From a checkpoint of a small transformer trained on Wikipedia.
Size: 12 layers, 8 heads of 64, MLP 1728 GeGLU, vocabulary 16384, 61.2M parameters.
Architecture: RMSNorm before each block, no biases in attention or MLP, untied embeddings.
Training: a variant of Adam for these matrices, 631M tokens.
Each number is 500 + 40 x the weight over its row's rms, rounded and kept within 0 to 999. Layers, rows and columns count from 0. Numbers have three digits each. The size before them is the row's rms in percent of the matrix's.

# v: layer 7 attention value, 512x512, rms 0.0578, rows 495-511, columns 0-63
# o: layer 7 attention output (transposed), 512x512, rms 0.0575, rows 495-511, columns 0-63
# gate: layer 7 MLP gate, 1728x512, rms 0.0525, rows 0-1, columns 0-63
# up: layer 7 MLP up, 1728x512, rms 0.0547, rows 0-1, columns 0-63
# down: layer 7 MLP down (transposed), 1728x512, rms 0.0401, rows 0-1, columns 0-63
v495 090:482449429488489541584552534494478519500453476505492510501512510467499529449417547445539547577482482520517494499491440507413507458501532582553492504512521439513546530428473483503501479474465528
o495 094:520444569508560511484515504559449551504485499458496525524490396495435464532475469555422474545512520539502467482575462502503487449546548501469467478570513522526536566490493463497517445441554431
v496 094:526508532522545565490637541585446542502530518454444497503500466491525526421550558523454551514483495478446477503536487517464452490531506523563468550506533513520527508451497522521585508461466567
o496 091:511521491478561496484486509553484528535558494448459512538542512421542570529553501535504515509520539537505539503432590516473458540581560505496461515534556536459502462516540501421552523478486430
v497 091:485528541469424494489464489466535523466481448544457499490500519492496484482464488521515482445526470511463475436438481450514534485500538517560606514532486464469511547483527475525513520514489581
o497 090:530505506525484517549460503461483490410476464471482468546493475500499465548526440421453483487465455531409472511551460498514543494527524508551537595471486500450518554455399517509484565501441518
v498 088:463422396482477512484485568522467474505432516521481498464567553423539481438467482460534600510517507489455510566522476522517518487534552485517451452462432505520576528542464475595509569470446525
o498 085:459473459575561490524539478470484482418499451523448521477533526563544527529520503500524498478526530537545469546484459512470455503470493490505484500548539522456520497555524451491477499465484576
v499 100:525422508506528456532529527504483503509523508432471487500562484477514537528517461506528531513450489494516417487556508586545451528497483486520465551459426527542556442535515474507501531537508517
o499 099:515472555596465467442535507480475516432498506445454530484489480503468465610530489481443540518556501460496504520508489428509504503439453527484529486544472537528467426555577545474488577482462534
v500 099:535472431518457480507454522516527480459542508482558450443525551476467501519513443464549515493557538485467531478535489465476418536424436527485539468522448530546456531481551450476520558455493481
o500 096:543466464484449417445544494508492459430511489509528471502491518456539532457547506546511545492506514510505467539508442529456445445451424456453495485436504490466443537530450473438537512426476558
v501 091:514559491522538478530503525501481461555531508506472486516464533508475532527494572496517528481463520511501456485518521459562455486480449509483524520477457539553504513514484513536546484465515488
o501 093:494537528528599527459524507454544509471483525495500438545436527471463433556459485481474475501519509483498505510475460470490580499536498491554473484524451530452473490479544508492553575495505509
v502 095:530475472473461513477574508480509535527506491554482465471447507531524540523406541589500486480462545524493560536539486515456478495473475527472501471550491463519483521428517507496509496494500584
o502 093:527472499483469478530510496479543533426525520488446522527490455535524469532537471581517545396498480560498516558613543519490420494517499464505544515558540476470523551435466499606491511526488470
v503 098:602470531447427466477506496519533518436455521494550519532534515512472507502481547612533487541519574532422496503428476512424518499455542570460368520483494496467439482499528450524503471455475413
o503 092:534532576469502484583441512567580486526535505516528440481501453523544494395530526536527526525510513572490489486530516501513451468491437501443453470513454468560457498514459547517521452514463447
v504 091:506439493503553430482429553455484606479422503520535428528479583440569457433529461512524434504523456492501541572509487482448456525417451562515516486456456451498529524434480468518523521555522508
o504 088:548547528475500434549404530556493473520523470530513505496534559454513537452543602486527526517510541562490432504532497549455437531497479499412539567442459528500528511480517489461488427497531446
v505 094:521505505507459496422457530503486498551537525448482429483485476612499499440441558582460496530508529510463506612450486548485490529439546555427467493512436586459479505545499452483436518468486539
o505 091:479547488475471423562505465458499474494489476509495458486439488537553518488487546528501534426589495492522493563539505559474490584485469502452508485533478474540513470575438507552431412494496551
v506 094:487520540441489469469512426482532520518496478465545502513552562491510516469484504490530480512560523488482513481519558544522529498464480382467511549468540474496506489507517495533498549464565464
o506 092:508554389477495523476499488445582465479590507421531466465511570528474549473493394545420482528508465454524532509547530497515532532550492495537535416497502501540475565531511510544546436480524530
v507 102:429484462470505504482507510521523522532475473501461548542501378505567448408529519551548492506530542507472504517528484523494490531428512597490500460480472528444560530580515391491547503522491418
o507 100:508490549453478497534516504426527538448474452484478517504511522548509507526555488531489568507542532562474529520527508577528431497501440505479503436502548517545517471559487510478481532498477436
v508 095:526505498523477548553564508516558528553517510500502556459563496558515514507512515412512500539533501516504527452499494540564536481508513474560483526539447460552452548470504514452523534555504498
o508 094:470437520509450478562547418446590471587545504497528564492498464547549503587554499484540471457494411611459498482486532518485525529533460469520505528447484498562448505495516486559509518558507491
v509 093:443468443529580490492363477437527514532455512548482427477492539488516436493501485488527536479528506508506549504394539512553540505497514541441466520478505513495493488514411503508455499533491473
o509 095:501495455511505471526482434530508516425492518507464521545480593450544483516499475474499530510527491515492457480503437482525544488480499558570535478435500487513478469511459487530547519416464552
v510 100:498490452518531483579517453483467481502610501463473450453474566451467495546526506460500467516501499483513492466448456538529531463478424540505473542478497484491511487460493467460502529458515474
o510 094:481477399533571458492471493512454495434553537481486458553494496481545466588478447460480469537501494446517497432519477460501533385472434448501513551430557499436482504460562551483523547449473525
v511 087:487449553490473538527517576446509456474538505565486567527468420484501456447477469469541473557511447500509471445518439475502520514435524503529494568487526524535511495497586589509474444512538451
o511 089:548519479496507594526545552532467539452532558535522456475493472441487506532487474512496494513472516476506540507476489494521442480527461501512507514456523529493533524536462481475528509444503485
gate0 098:451502524434501544500528517483492484428487535467500544539483526488449524390515491470524573541515527497493517548533526500458525513558550526588448486520532478476483511466462486584497496508459466
up0 095:619487535549508494486545501514493432499517549507536445484563495506476509555517488562563533470446428494528529461525481534537495498589476419431538472491524502505539452499545488465487510509511512
down0 098:482506458497522449493539604427517496473434506485517411513480595494489464474511486500548586575496521444550544514464497454525424469448531493532504553476485478503472514527485486489499449515445477
gate1 101:492567562536554508483481441453515477541519487499515476509485458506498523558421565430516458476505457525493474452508540533467517496591435453521497440418458487458541492505503560526459512570493465
up1 100:555492529486449462533522469505507563552522479505484485468456503465457442527468542498526487484510470496522477519526531460432536513523539639498545490527451371569509509509523531546446516468527537
down1 101:476501465461503527555487435505449464511538441513545474457509500551465547486549512511494450440501513551537573509529486515489504466519501465519466471483519515526599561528519517522543454441502448